Weights of a small transformer language model: LayerNorm before each block.
Each number is 200 + 40 x the weight over its row's rms, rounded and kept within 0 to 999. Layers, rows and columns count from 0. The size before them is the row's rms in percent of the matrix's.

# layer 4 MLP gate, 320x128, rms 0.163, rows 72-108, columns 64-127
106,223,181,136,204,169,181,250,138,220,198,237,182,173,201,173,181,320,240,132,211,254,208,195,158,224,197,229,150,229,277,217,194,240,237,195,225,117,222,226,211,227,228,128,170,191,206,251,275,115,177,200,185,228,181,168,152,160,207,231,193,188,183,252,204
132,218,256,214,267,192,159,251,176,177,206,210,157,109,221,278,163,221,162,222,219,131,155,165,211,245,178,213,129,149,214,218,151,196,213,202,232,232,266,156,176,163,224,203,172,215,149,341,190,209,184,193,144,209,255,183,187,188,185,252,192,229,257,190,91
034,183,165,250,158,141,275,227,231,170,187,167,156,163,258,203,157,165,263,140,161,136,190,186,192,193,220,189,205,155,161,248,215,215,236,184,227,263,156,193,265,224,236,249,201,198,96,232,172,190,233,204,258,236,235,207,125,187,164,293,292,238,135,256,174
038,222,215,163,167,173,132,186,197,148,179,120,241,201,233,208,222,165,153,188,243,254,246,232,203,141,204,207,180,232,221,180,202,125,122,208,203,237,221,176,268,280,224,246,214,165,209,239,123,242,216,201,188,188,115,139,139,220,127,252,225,277,152,201,246
088,235,232,170,184,175,196,169,190,208,165,252,209,174,174,227,255,257,195,241,226,209,200,232,266,189,125,145,211,183,195,199,142,218,192,195,203,223,202,121,257,174,224,209,164,181,211,197,163,186,149,194,203,286,205,172,221,165,256,109,155,262,121,252,208
107,223,150,146,237,213,181,193,161,200,243,199,255,157,189,271,217,226,244,319,215,182,211,197,208,178,104,201,246,220,201,149,203,209,236,210,171,236,237,215,131,135,190,160,240,152,263,215,181,261,259,167,140,180,143,216,214,233,251,264,212,225,178,284,214
110,135,255,186,136,145,186,197,233,233,238,261,225,201,151,143,246,239,221,192,209,182,155,191,163,254,178,175,168,194,162,253,187,238,233,192,183,152,204,208,223,206,158,165,178,176,257,182,171,112,223,267,194,182,232,172,183,237,185,248,264,226,188,182,200
094,236,120,158,243,132,167,143,178,230,161,224,212,160,246,264,185,230,252,209,283,208,180,168,228,237,133,175,167,146,262,197,237,178,243,182,276,222,146,260,203,189,237,162,249,200,197,219,213,196,205,205,227,193,211,330,209,157,218,195,212,175,135,235,229
091,197,261,235,223,153,181,182,164,252,219,234,295,209,181,240,206,249,208,174,235,228,225,266,185,143,283,189,100,198,296,192,213,152,115,248,174,208,188,150,223,226,183,213,225,152,216,254,131,181,188,207,216,219,209,208,190,225,239,168,182,213,160,216,210
118,207,142,192,177,189,236,179,160,134,247,205,256,230,306,167,189,168,117,245,194,230,126,172,192,220,196,164,194,124,189,287,186,189,230,197,264,187,244,239,197,184,215,270,262,150,190,149,151,196,131,153,182,278,212,201,242,189,212,182,188,200,147,196,266
069,169,264,161,163,242,200,215,151,278,210,170,282,226,274,156,221,154,170,202,224,230,237,226,164,187,275,140,231,216,228,140,229,195,206,173,224,235,165,146,165,218,215,286,267,175,154,245,151,198,236,164,125,184,223,148,242,219,191,186,211,252,261,217,169
094,172,133,148,259,230,257,138,253,216,186,195,159,167,202,180,200,215,193,191,224,166,222,237,307,257,119,290,183,106,247,228,263,254,203,196,215,191,239,135,190,214,186,201,221,170,196,169,193,272,162,222,147,180,189,226,162,218,259,192,178,205,86,184,184
101,239,252,166,144,166,151,138,195,228,252,198,273,302,299,251,153,243,169,205,166,170,195,200,229,216,183,275,232,222,177,231,145,192,181,183,230,201,225,214,207,216,207,125,209,140,148,161,224,237,241,157,181,247,143,237,149,173,264,143,173,170,239,212,157
100,152,83,189,197,176,230,175,197,187,199,227,195,173,199,153,207,155,217,220,291,168,223,124,177,50,142,200,246,178,241,259,237,180,203,224,249,216,294,167,237,171,155,200,242,219,303,203,201,205,98,169,155,237,229,204,156,206,216,235,161,202,241,227,221
103,231,193,228,181,203,114,216,139,207,219,186,209,203,229,271,250,140,223,235,196,212,184,174,252,209,212,217,212,166,165,257,224,189,210,211,219,191,205,194,164,284,265,171,156,230,154,102,234,128,159,189,217,192,122,198,225,224,176,227,28,203,233,180,236
074,188,222,219,168,216,147,183,243,212,252,213,190,271,128,165,233,224,198,128,235,244,131,205,197,214,156,217,176,252,225,308,174,124,158,113,185,175,210,166,273,220,205,178,276,199,188,198,195,273,205,162,216,187,195,223,142,197,162,271,186,179,266,194,216
082,148,162,132,183,179,243,129,233,219,138,125,212,175,203,211,211,236,234,229,216,128,147,228,154,180,119,228,161,191,176,242,171,234,252,171,192,164,146,167,188,230,255,183,166,230,173,270,235,270,186,127,205,264,208,190,184,192,155,334,192,258,145,286,239
092,150,188,204,145,137,250,273,172,188,189,214,143,203,264,183,212,177,221,169,252,141,208,246,161,184,150,167,213,222,206,214,252,151,180,292,138,263,204,199,218,203,199,220,163,272,207,147,257,144,151,307,193,220,188,189,164,181,253,131,216,222,201,265,206
102,232,216,153,201,164,197,289,209,215,186,237,262,144,201,152,150,227,112,150,147,199,213,220,240,224,235,183,193,183,212,239,188,153,202,127,231,158,182,230,216,134,313,212,236,240,132,190,224,231,250,245,204,238,186,231,178,165,194,201,208,235,216,231,249
106,179,111,156,136,189,218,303,194,240,144,214,251,176,198,207,265,152,166,232,219,182,170,248,196,197,215,219,186,187,224,207,194,162,226,205,217,190,159,264,224,207,174,158,188,229,147,219,228,179,113,243,182,200,145,266,189,208,257,166,237,271,229,156,195
118,212,214,194,232,160,104,244,244,174,263,190,216,165,183,153,202,289,202,254,228,173,187,161,202,264,189,184,185,192,193,244,196,299,103,193,168,172,202,281,197,165,202,181,223,146,148,232,148,207,163,195,249,202,239,185,223,214,147,131,213,243,206,158,247
100,173,207,207,203,236,177,185,234,139,247,195,228,197,196,214,217,162,150,239,201,148,268,170,237,260,168,245,254,265,177,167,159,161,201,178,161,200,253,108,203,110,208,196,142,145,281,138,240,183,247,163,132,165,205,145,247,174,196,224,194,256,202,215,179
095,197,201,234,205,173,228,162,217,209,148,250,207,211,205,189,227,230,174,195,156,238,218,256,234,247,255,201,197,67,111,178,179,207,225,187,166,156,193,267,218,208,235,267,217,211,203,190,188,186,145,95,132,167,164,212,284,240,241,339,169,237,185,229,238
098,162,226,198,197,199,154,295,192,192,201,243,203,219,243,186,247,218,215,169,226,225,191,143,187,149,187,150,149,272,224,260,271,89,214,294,199,172,184,250,225,261,149,221,168,272,238,171,197,147,193,156,194,183,191,214,191,213,188,176,181,214,123,241,256
123,206,198,252,247,230,204,187,207,176,227,217,177,224,180,203,230,124,166,231,162,178,317,215,287,217,180,228,187,211,216,192,196,214,198,157,139,129,279,193,222,207,200,138,277,180,134,224,163,250,218,174,131,189,245,115,231,132,231,205,239,213,235,261,148
104,197,149,165,206,175,158,203,214,196,197,197,131,197,227,184,162,158,239,177,260,181,175,237,171,261,221,123,192,136,222,151,242,162,190,304,162,218,151,166,192,196,213,196,266,243,235,282,259,208,223,192,171,169,147,184,159,133,165,198,215,266,190,191,208
029,253,364,225,197,189,199,238,145,226,219,129,159,256,201,174,172,178,155,133,211,195,203,186,184,174,223,210,152,212,174,202,162,151,157,175,189,186,255,244,254,198,142,187,200,282,223,170,242,174,226,248,185,230,148,217,169,239,192,186,181,192,241,237,216
087,263,216,196,181,201,177,255,151,177,211,214,258,242,208,225,158,166,257,107,169,160,216,154,190,214,211,333,188,212,240,239,171,291,212,127,204,172,195,226,220,167,167,167,205,100,229,266,191,233,120,161,140,180,215,212,196,198,191,200,274,157,169,197,224
106,199,251,137,247,197,190,177,221,198,160,206,140,95,147,266,230,224,181,229,259,180,140,223,101,245,171,202,170,139,228,243,209,194,235,172,284,212,187,220,215,182,129,155,171,170,191,234,206,251,182,184,203,172,183,133,250,239,197,249,208,293,237,130,216
097,177,197,236,221,251,114,252,123,147,233,247,243,195,189,203,265,197,175,217,196,200,220,196,213,269,288,252,166,182,241,147,178,234,195,126,167,160,184,167,162,197,214,182,274,220,212,242,245,171,152,226,204,216,201,164,194,149,189,250,160,161,250,163,260
088,125,135,168,155,190,238,188,180,181,267,255,224,137,234,134,194,230,179,202,227,126,236,134,198,173,174,205,239,263,245,179,247,252,188,257,127,150,186,265,196,159,217,158,133,224,185,203,249,151,174,233,205,196,232,168,216,214,179,222,193,180,195,237,236
099,225,126,183,209,261,225,226,162,202,180,175,191,170,174,223,218,178,192,233,189,224,157,261,274,177,195,256,207,196,241,222,189,258,237,146,238,196,133,179,264,206,192,258,233,198,197,217,162,251,172,115,264,140,63,198,171,217,233,216,162,182,218,187,178
115,239,165,108,226,199,253,163,168,195,135,215,151,224,179,169,162,264,139,248,167,130,113,219,155,246,217,161,248,227,247,273,225,204,121,164,226,240,134,231,266,147,190,193,268,237,181,182,204,221,182,208,191,170,158,241,225,216,183,256,226,223,245,167,128
088,236,109,131,243,208,210,188,159,116,133,230,179,179,205,182,195,192,256,182,190,160,238,173,285,142,104,201,202,214,221,140,220,162,183,225,184,182,228,255,281,205,152,220,55,302,201,161,258,204,181,244,202,210,202,228,260,218,153,208,240,158,256,146,232
099,206,187,188,236,190,251,159,153,138,140,132,145,187,215,220,253,198,226,233,150,156,217,175,186,212,191,148,267,195,239,185,167,200,216,260,166,210,180,154,232,201,170,154,212,205,201,213,151,195,245,213,223,219,171,154,258,228,236,210,224,217,143,217,179
106,138,219,177,203,193,218,106,189,213,209,215,214,205,250,136,195,224,206,210,252,267,202,195,213,182,205,199,184,211,192,184,257,194,277,151,223,179,149,259,198,195,213,213,216,214,245,244,199,301,159,151,154,304,164,243,142,187,168,206,185,239,281,221,188
111,172,251,266,173,169,261,208,181,175,269,207,233,180,271,146,149,193,233,202,212,252,186,188,230,228,219,198,148,159,186,228,201,185,140,196,197,109,197,170,162,211,161,174,215,127,271,169,145,150,248,226,217,266,168,272,183,175,209,193,208,159,219,200,152
# layer 4 MLP up, 320x128, rms 0.15, rows 72-107, columns 64-127
100,264,155,176,171,148,250,189,183,160,220,231,153,210,204,168,180,215,239,241,184,280,200,146,246,193,140,243,229,176,216,141,160,190,164,193,300,220,182,191,220,184,282,183,175,209,246,166,147,206,181,212,163,179,205,229,173,173,241,192,206,146,192,247,213
127,215,186,221,201,200,174,248,199,212,232,211,219,163,181,187,176,286,193,183,222,226,202,233,167,214,123,221,159,127,198,179,166,222,172,107,158,230,153,161,170,237,169,214,208,163,137,222,203,281,209,240,138,177,220,162,188,215,243,175,190,216,213,225,118
035,205,216,277,221,207,260,202,212,139,190,202,131,234,172,220,189,172,171,228,227,160,244,173,171,207,153,236,150,170,233,216,96,252,157,174,228,153,242,164,173,105,202,218,279,166,184,212,147,252,223,180,239,190,269,207,173,154,178,214,194,190,257,299,180
041,166,186,191,207,207,236,199,149,233,217,260,159,239,161,192,196,236,218,227,147,212,152,198,178,290,181,181,195,209,148,305,166,229,208,140,206,160,171,209,139,137,199,190,165,272,221,164,231,185,200,173,243,209,207,240,243,236,274,212,212,174,183,216,188
090,196,198,212,227,203,230,167,253,226,215,185,176,222,197,272,178,154,154,266,173,225,217,209,243,209,123,266,244,228,238,187,259,202,188,169,269,115,176,252,195,196,223,210,157,173,176,254,198,214,109,247,132,114,251,206,133,240,142,239,184,186,216,198,144
103,210,304,180,234,262,181,222,247,172,221,146,154,206,214,229,193,148,227,219,102,208,163,216,198,263,245,128,182,201,197,240,222,190,201,264,184,205,183,238,200,234,178,139,188,219,148,265,216,160,193,98,193,136,133,229,198,197,219,204,245,231,237,199,140
101,193,101,205,149,258,188,201,180,166,208,150,196,210,308,214,194,192,159,145,187,201,214,148,247,177,246,223,202,184,209,161,221,227,87,148,219,214,216,194,225,224,219,201,291,271,217,212,140,269,191,199,209,183,171,166,164,206,198,183,144,209,245,197,196
088,207,177,259,149,201,222,223,198,196,246,196,246,282,141,187,139,190,239,152,158,179,151,196,219,215,284,247,201,240,203,180,217,186,242,222,148,265,150,206,202,201,125,199,168,177,200,195,177,161,202,143,134,204,151,181,246,175,156,177,253,262,199,278,109
090,232,125,146,248,209,261,180,122,106,203,144,174,127,172,225,180,154,139,248,142,207,205,238,198,178,142,197,244,205,170,144,212,151,179,173,209,208,202,195,192,118,212,177,142,206,248,198,214,204,146,255,169,217,135,275,194,217,278,218,241,163,287,141,249
115,199,233,180,199,207,230,183,159,184,184,244,207,207,273,132,213,209,186,252,288,150,169,213,227,203,191,256,187,182,170,210,163,236,254,115,243,145,177,160,188,208,252,208,166,223,244,220,184,190,135,154,165,229,250,140,260,245,212,211,226,244,188,124,162
078,289,195,176,273,269,244,195,177,207,216,210,175,96,183,227,235,241,173,182,293,201,160,193,129,193,221,211,266,273,170,210,198,171,189,195,286,250,203,157,129,209,198,152,203,165,219,224,229,207,147,286,118,155,190,199,246,190,217,191,214,189,191,134,263
088,185,212,73,192,247,239,153,170,224,167,124,207,104,196,221,232,277,193,217,184,145,128,189,200,180,235,230,147,218,144,175,159,223,234,230,192,227,215,149,116,223,189,271,149,197,165,145,207,222,158,211,258,128,172,194,185,229,250,191,193,193,211,138,257
105,225,208,238,183,165,201,174,183,187,200,163,222,176,170,222,226,260,239,211,318,229,104,180,212,227,140,226,231,210,164,198,232,218,216,202,191,184,237,138,216,191,217,235,162,183,142,168,178,216,109,139,165,164,297,343,188,139,184,231,178,203,138,229,196
105,227,250,213,242,213,210,204,188,271,134,191,219,214,134,215,266,197,222,233,187,126,198,242,144,216,231,167,197,177,198,176,160,270,209,177,150,203,225,186,177,230,190,230,253,186,125,169,161,208,208,267,254,177,193,140,217,212,234,219,205,95,155,164,181
103,206,242,202,176,199,214,142,174,221,243,194,131,244,170,231,209,226,207,195,104,158,197,239,296,229,230,231,235,226,133,126,220,163,223,250,150,198,195,161,202,179,229,208,167,186,219,189,173,206,273,185,234,177,260,178,259,199,164,218,195,271,268,165,142
080,185,159,188,225,203,231,179,221,247,238,207,213,192,252,192,186,209,224,243,160,133,192,210,184,255,243,193,244,80,195,176,244,243,200,219,229,249,169,247,195,205,252,222,185,182,246,227,137,125,211,225,161,168,178,204,240,199,200,140,252,237,132,220,138
073,188,211,212,192,238,196,249,226,176,304,190,255,218,162,192,197,196,189,173,245,179,159,251,162,198,189,152,223,249,212,168,186,189,228,126,212,224,179,191,186,144,147,212,198,217,214,123,148,87,287,194,183,144,217,152,185,197,164,200,154,227,220,225,184
093,264,147,220,126,208,188,137,174,268,118,282,244,227,255,206,205,215,173,216,139,229,229,164,261,188,208,221,193,220,166,180,159,162,227,209,204,204,214,272,172,116,212,221,281,144,226,238,158,254,214,150,217,242,263,196,276,151,136,219,175,177,244,172,197
096,161,249,234,144,171,199,217,199,169,182,141,194,186,272,211,221,214,248,194,234,208,215,157,190,274,169,263,243,249,148,188,281,218,266,162,222,201,245,254,171,185,192,195,230,229,185,175,173,234,169,220,146,149,180,251,140,201,211,240,214,108,167,172,168
106,217,238,248,235,260,231,208,217,171,174,188,225,294,212,198,205,210,180,163,167,158,232,175,201,199,157,191,209,216,180,222,154,287,194,252,224,212,162,130,181,128,223,254,232,182,162,170,231,193,266,218,170,187,160,215,226,180,231,224,218,181,144,157,211
124,272,189,179,198,157,227,140,213,163,225,172,236,202,199,185,165,232,150,184,240,176,135,213,234,189,143,214,184,239,222,185,235,217,110,227,157,250,205,139,210,143,189,119,202,163,169,227,190,257,203,208,164,182,190,189,200,165,201,206,302,222,225,190,218
107,212,207,254,211,164,204,177,181,105,244,144,254,184,131,219,253,147,152,234,207,173,320,159,209,201,298,217,214,215,201,149,133,218,180,166,192,177,210,148,247,151,168,205,142,188,259,201,252,164,249,208,136,224,208,149,246,208,213,274,253,228,193,216,195
101,194,192,189,156,201,276,216,211,203,177,162,216,205,258,204,333,209,220,186,167,235,172,187,231,258,199,236,165,125,133,182,173,173,205,236,174,178,158,212,185,201,187,256,215,202,184,225,197,176,122,163,190,141,218,211,275,239,236,281,190,208,185,237,204
107,112,223,134,172,234,195,296,225,222,185,221,229,262,195,167,213,238,236,198,175,240,201,114,205,172,256,191,80,232,198,159,262,171,195,246,182,191,247,188,131,243,130,226,195,213,197,227,179,95,250,223,221,172,203,175,215,152,254,174,172,215,173,231,209
109,159,180,235,200,176,265,218,184,151,213,146,162,236,192,206,220,187,191,241,207,221,293,218,214,176,153,275,163,237,160,207,191,205,234,137,186,165,250,127,233,165,219,104,228,233,134,245,167,180,258,215,215,219,255,105,163,144,273,137,194,179,242,278,161
098,187,201,214,203,228,228,254,181,248,278,204,127,260,125,168,186,180,211,233,194,177,189,139,156,267,231,196,207,234,282,205,222,154,244,259,207,203,249,232,97,212,218,206,269,183,193,235,127,208,225,179,172,198,172,170,181,151,233,266,174,233,200,253,174
030,173,122,215,253,246,169,210,219,236,218,251,146,108,170,239,235,136,235,271,206,228,280,194,254,189,146,155,232,194,234,158,188,287,249,206,250,133,205,196,195,211,207,267,230,151,185,233,175,223,283,128,225,160,233,200,240,147,156,144,167,222,236,175,214
091,214,149,179,105,132,194,170,237,125,221,201,250,215,194,226,257,197,226,184,166,177,148,172,303,205,203,281,169,238,222,208,94,217,216,117,173,206,170,188,241,251,253,163,185,121,215,259,219,191,127,169,168,200,235,188,273,178,192,189,273,234,142,256,164
098,184,187,194,256,238,275,199,181,187,153,209,181,156,185,191,188,198,161,186,214,161,107,231,179,186,212,190,167,216,223,172,190,187,248,162,217,288,198,154,230,247,104,201,213,217,178,175,202,196,205,289,250,204,259,232,275,212,286,186,231,186,209,195,183
102,194,218,239,253,132,218,172,247,183,189,147,152,196,116,233,221,210,201,117,282,195,164,164,207,214,170,168,190,138,179,275,194,218,250,188,200,161,197,223,235,125,215,202,147,239,175,227,218,227,159,129,221,177,117,176,172,190,163,202,184,231,264,301,169
086,234,182,205,215,308,209,252,266,244,238,201,189,205,117,211,174,171,249,207,170,289,232,176,203,234,229,171,189,204,193,242,200,195,189,144,239,219,280,89,244,264,183,199,296,137,150,224,199,205,193,105,201,165,204,126,198,256,151,206,228,195,209,245,180
107,184,247,230,249,250,190,147,157,262,239,193,278,250,137,194,184,210,204,148,266,192,188,144,121,224,240,175,236,246,152,221,197,169,118,177,142,208,244,257,161,232,251,188,197,250,201,167,231,200,247,205,230,207,205,186,272,146,143,169,155,312,203,255,214
115,241,236,210,288,301,217,148,211,199,200,184,189,162,227,294,174,221,167,161,128,237,182,238,281,235,130,233,218,224,196,151,197,202,140,285,181,177,142,211,102,211,205,217,185,270,216,216,199,156,182,176,216,241,226,202,228,207,200,128,238,225,208,189,220
091,197,244,258,162,180,167,157,271,193,221,218,246,291,205,250,234,181,188,232,198,187,168,262,105,198,223,233,206,166,138,220,185,261,173,245,200,255,171,213,102,194,220,167,268,148,236,224,219,109,206,201,191,179,182,199,121,214,223,192,249,138,144,206,214
091,226,135,175,126,239,171,195,137,225,215,228,214,309,169,196,202,256,188,199,142,183,145,128,193,260,166,170,222,222,238,214,115,160,200,140,170,248,206,216,190,137,208,173,164,215,216,221,152,251,206,224,221,221,216,208,260,215,220,198,206,178,130,194,152
105,305,209,276,192,172,188,221,234,198,204,191,195,229,190,170,196,182,247,111,179,204,141,208,118,271,257,256,231,194,198,149,153,221,214,193,168,195,188,138,178,181,205,256,214,228,191,253,191,162,252,231,206,210,215,119,186,200,132,219,173,165,98,167,198
# layer 4 MLP down (transposed), 320x128, rms 0.14, rows 72-107, columns 64-127
097,207,147,270,189,243,202,232,217,139,169,174,152,257,225,232,157,254,214,209,176,241,190,223,233,178,208,200,225,222,259,160,194,164,138,201,130,147,249,278,208,164,236,124,189,258,264,139,142,233,192,224,215,216,209,214,269,195,217,116,260,200,155,251,203
124,230,215,229,120,203,275,165,185,202,179,218,172,151,246,164,209,212,219,224,200,172,226,218,187,118,114,168,230,199,178,216,204,191,210,236,187,113,238,163,234,264,166,215,239,197,240,124,150,164,262,273,203,171,187,211,145,149,172,193,276,224,231,281,158
036,195,285,275,151,155,272,233,176,176,193,114,148,196,251,149,196,200,265,219,160,185,161,161,171,195,205,184,217,138,206,262,241,208,232,165,254,230,144,244,239,172,204,204,170,271,204,232,158,181,215,234,243,225,228,186,174,236,192,258,220,102,200,236,161
037,121,184,164,260,210,224,135,185,226,213,300,190,199,226,174,140,196,234,273,159,168,187,209,119,229,89,158,169,195,174,188,190,229,162,150,235,161,187,238,230,176,192,172,185,242,222,223,193,194,264,125,222,250,245,111,261,202,193,145,263,268,190,237,208
088,260,224,222,242,184,248,117,142,234,159,204,244,253,178,174,291,247,344,159,128,226,258,135,227,142,185,177,209,185,240,182,251,179,182,148,207,239,245,226,225,176,115,144,172,245,114,236,177,235,198,232,191,239,199,202,165,225,267,191,193,219,209,200,202
103,228,254,182,207,216,176,160,232,264,227,290,264,284,112,175,216,210,211,173,118,210,218,153,244,164,224,255,255,189,182,144,182,236,173,159,269,175,169,262,251,226,184,168,178,250,150,229,164,206,171,241,210,185,186,164,199,198,145,181,199,218,183,204,118
115,182,189,274,193,189,248,223,248,143,200,169,160,171,162,151,192,312,199,222,252,242,155,176,256,195,262,202,210,171,209,179,167,186,184,161,163,144,161,234,188,158,212,173,272,138,212,216,210,186,240,238,175,219,260,209,173,195,164,243,159,226,182,208,244
087,194,221,216,195,200,139,130,244,184,206,242,233,209,163,198,184,295,221,116,214,214,234,220,164,204,235,188,190,255,243,234,258,245,197,248,277,162,170,179,167,195,88,175,197,217,192,225,163,162,128,98,210,189,262,208,197,189,209,247,197,182,152,265,163
092,161,193,210,199,176,221,203,167,215,252,195,266,130,211,204,174,194,150,225,151,170,246,243,123,222,134,287,196,200,161,253,211,207,187,186,205,154,186,214,233,253,246,225,218,167,208,251,237,205,178,194,260,278,207,212,158,209,267,180,177,208,200,183,128
125,203,215,213,222,181,276,250,187,148,170,169,202,198,265,247,164,205,209,228,180,188,226,127,193,229,233,218,236,179,150,131,230,204,173,260,253,255,200,228,224,257,216,220,150,169,263,185,216,192,192,181,233,208,202,237,183,223,161,166,204,212,238,151,248
071,228,238,315,202,187,207,246,221,237,179,163,202,242,154,233,185,190,210,136,142,216,192,244,230,166,104,173,155,186,244,234,229,208,204,167,197,206,133,191,202,178,235,241,187,229,203,160,219,143,223,177,239,223,199,156,138,176,183,199,138,236,231,260,201
093,283,294,261,181,194,125,242,131,225,196,92,196,142,188,211,188,212,184,236,214,222,264,206,162,163,212,232,189,211,128,208,211,185,149,218,260,221,191,152,212,199,155,191,177,166,177,195,227,218,215,227,188,249,148,103,210,249,215,155,237,119,239,232,287
105,164,99,205,269,232,238,194,229,183,167,203,170,191,216,231,187,194,228,253,205,224,203,192,190,194,207,204,139,174,159,239,168,204,159,160,190,271,227,169,183,211,214,131,162,230,209,196,241,145,171,80,226,219,155,196,199,214,165,141,234,235,158,186,113
099,207,260,204,257,249,170,216,313,171,208,135,214,106,181,210,160,160,164,204,186,228,133,130,147,176,197,221,183,196,187,265,177,218,223,157,175,241,207,234,82,157,197,182,209,211,126,181,155,252,238,216,222,186,227,232,182,266,232,121,162,197,246,178,294
104,230,187,227,222,160,172,186,209,226,185,200,232,208,200,162,178,248,200,255,203,148,202,210,176,192,159,194,151,257,188,151,201,126,238,262,230,218,136,152,225,232,211,197,175,128,223,175,258,186,142,172,195,122,237,184,265,187,192,202,161,207,229,190,207
078,174,230,237,191,236,202,164,217,256,240,219,241,236,216,208,193,276,154,186,157,210,158,211,146,265,221,166,170,128,211,263,253,246,259,197,242,197,219,236,280,222,181,130,199,179,233,168,171,198,239,186,134,174,224,246,227,197,187,244,246,188,147,195,237
076,200,204,214,195,246,174,257,290,192,166,159,280,208,248,179,201,210,193,269,182,168,279,236,229,209,218,158,162,218,140,336,167,149,216,244,145,202,208,237,227,188,232,238,188,173,189,151,226,196,231,160,181,184,196,188,174,226,194,194,176,65,213,268,247
094,235,225,190,240,217,169,176,226,248,162,243,224,259,216,232,194,210,172,242,256,179,258,160,144,212,181,241,146,259,227,189,164,125,202,151,239,246,207,219,115,192,211,187,247,222,198,209,296,327,150,170,207,147,246,145,203,173,192,142,249,159,254,232,205
095,183,127,164,222,242,227,244,229,200,154,191,273,239,254,190,220,227,222,173,109,201,194,226,207,206,172,242,174,112,191,237,163,177,195,194,230,143,165,171,174,118,235,212,215,155,218,162,197,237,227,200,196,251,227,192,249,187,184,169,191,233,181,244,176
105,143,136,247,213,191,230,209,276,197,227,144,223,265,203,172,189,187,223,195,200,199,247,137,156,273,229,157,217,151,203,278,119,249,228,212,209,166,225,177,213,184,188,202,153,260,275,182,269,171,184,214,214,217,191,219,226,190,184,191,96,117,206,214,238
118,128,180,255,220,251,179,212,196,154,188,101,146,220,246,219,186,162,212,169,224,203,205,212,212,207,257,285,200,233,202,215,194,110,177,210,170,204,210,225,187,184,191,146,186,224,199,157,171,200,190,262,277,235,200,207,130,186,138,218,166,197,188,241,212
103,178,168,171,180,249,115,189,156,199,176,226,187,187,196,153,166,156,193,215,150,284,176,185,177,220,246,166,178,220,248,265,170,224,168,217,170,244,222,197,123,180,173,240,146,209,178,249,208,101,213,146,191,203,156,157,184,231,211,190,132,204,205,184,275
113,151,168,134,155,207,164,254,136,187,261,187,218,177,192,149,259,152,201,183,234,205,150,209,212,158,243,243,169,221,169,218,149,165,276,204,160,278,248,214,196,204,226,164,209,280,124,134,225,191,189,261,186,176,192,162,195,254,220,229,289,208,258,167,161
107,216,233,175,202,148,176,189,226,194,192,276,167,138,207,232,254,131,193,201,263,205,177,146,144,184,175,89,206,262,245,232,236,179,201,267,192,239,177,184,177,227,237,227,213,202,213,213,135,202,159,245,254,284,151,242,230,201,215,271,256,236,221,189,198
114,235,209,160,190,149,180,202,244,219,165,128,209,136,192,228,232,145,218,219,162,181,182,311,160,211,218,196,232,156,191,189,212,237,178,229,209,190,238,263,145,126,227,230,214,224,193,122,273,241,226,188,243,227,177,137,228,171,226,210,119,133,214,155,170
092,226,223,195,212,189,234,204,192,142,199,250,224,243,184,165,139,224,175,246,187,134,200,184,134,301,216,197,194,212,235,240,187,189,278,158,276,214,202,278,119,218,154,206,231,199,180,223,173,230,196,194,184,272,209,180,249,171,202,215,249,219,231,185,230
030,212,217,318,173,167,139,168,187,236,196,238,192,214,203,257,241,226,150,267,167,196,218,159,193,206,260,225,174,140,195,146,269,224,202,246,185,209,238,230,188,237,254,73,237,152,253,223,217,310,183,198,206,171,202,217,200,137,127,257,243,159,220,145,195
093,203,236,206,107,210,175,145,188,195,228,195,225,207,289,222,230,170,217,126,166,238,223,183,231,197,155,215,223,186,244,185,244,211,221,164,242,213,206,251,208,190,190,117,222,176,179,229,116,259,211,230,159,231,226,236,217,263,188,171,204,214,191,225,134
098,162,222,196,217,204,240,232,152,206,156,180,222,302,219,98,199,249,198,156,217,187,235,342,199,183,192,231,219,186,285,193,190,136,215,198,188,209,185,158,204,204,215,220,243,237,166,177,240,231,267,284,205,120,162,211,185,181,178,128,130,145,229,274,207
100,258,110,185,197,246,119,174,192,250,174,249,215,197,286,213,260,190,178,221,231,239,219,230,169,224,214,161,232,192,244,176,180,167,156,182,188,225,146,178,161,172,214,220,181,147,190,217,202,244,75,175,138,222,219,212,155,184,245,221,225,210,219,176,222
079,222,185,128,235,210,127,238,224,239,235,214,253,281,201,258,170,151,169,194,190,232,264,138,164,272,158,216,173,162,187,209,206,199,247,230,240,153,182,164,179,203,168,219,203,187,157,205,186,150,160,144,187,148,151,231,250,227,168,214,199,246,119,196,181
099,162,261,192,200,219,206,195,170,195,250,227,184,276,215,201,126,214,207,214,140,146,163,222,163,248,153,200,240,213,113,153,192,203,164,217,220,167,140,199,254,237,215,139,224,206,197,249,212,178,260,181,161,220,291,173,277,244,211,178,212,215,176,192,279
109,227,152,169,166,172,133,242,268,181,162,230,161,207,229,214,166,246,118,186,167,165,137,242,286,249,208,203,190,198,188,176,220,199,175,258,167,156,177,225,122,219,184,164,167,175,221,273,210,153,262,161,164,182,187,242,214,222,200,166,210,185,228,239,211
089,186,227,202,207,224,240,215,231,226,260,240,183,197,229,168,130,233,121,228,233,199,174,227,112,146,180,142,164,156,233,164,233,245,183,247,200,240,194,206,181,191,239,194,258,228,248,233,213,255,244,147,203,213,204,242,160,228,186,186,191,234,213,285,203
095,198,212,269,218,218,204,235,164,118,230,214,192,169,193,157,237,167,260,216,161,229,162,249,210,204,149,179,157,158,271,181,187,254,191,191,142,179,278,169,232,186,156,172,171,272,242,221,172,194,225,166,116,229,230,147,118,194,206,213,240,216,201,152,276
115,160,170,199,198,206,122,258,187,114,212,189,241,156,130,210,174,90,143,215,226,179,168,122,247,188,174,203,226,213,160,221,260,233,227,178,239,230,260,225,170,148,218,208,156,205,221,163,169,195,252,255,237,195,234,208,178,240,248,206,176,166,151,253,171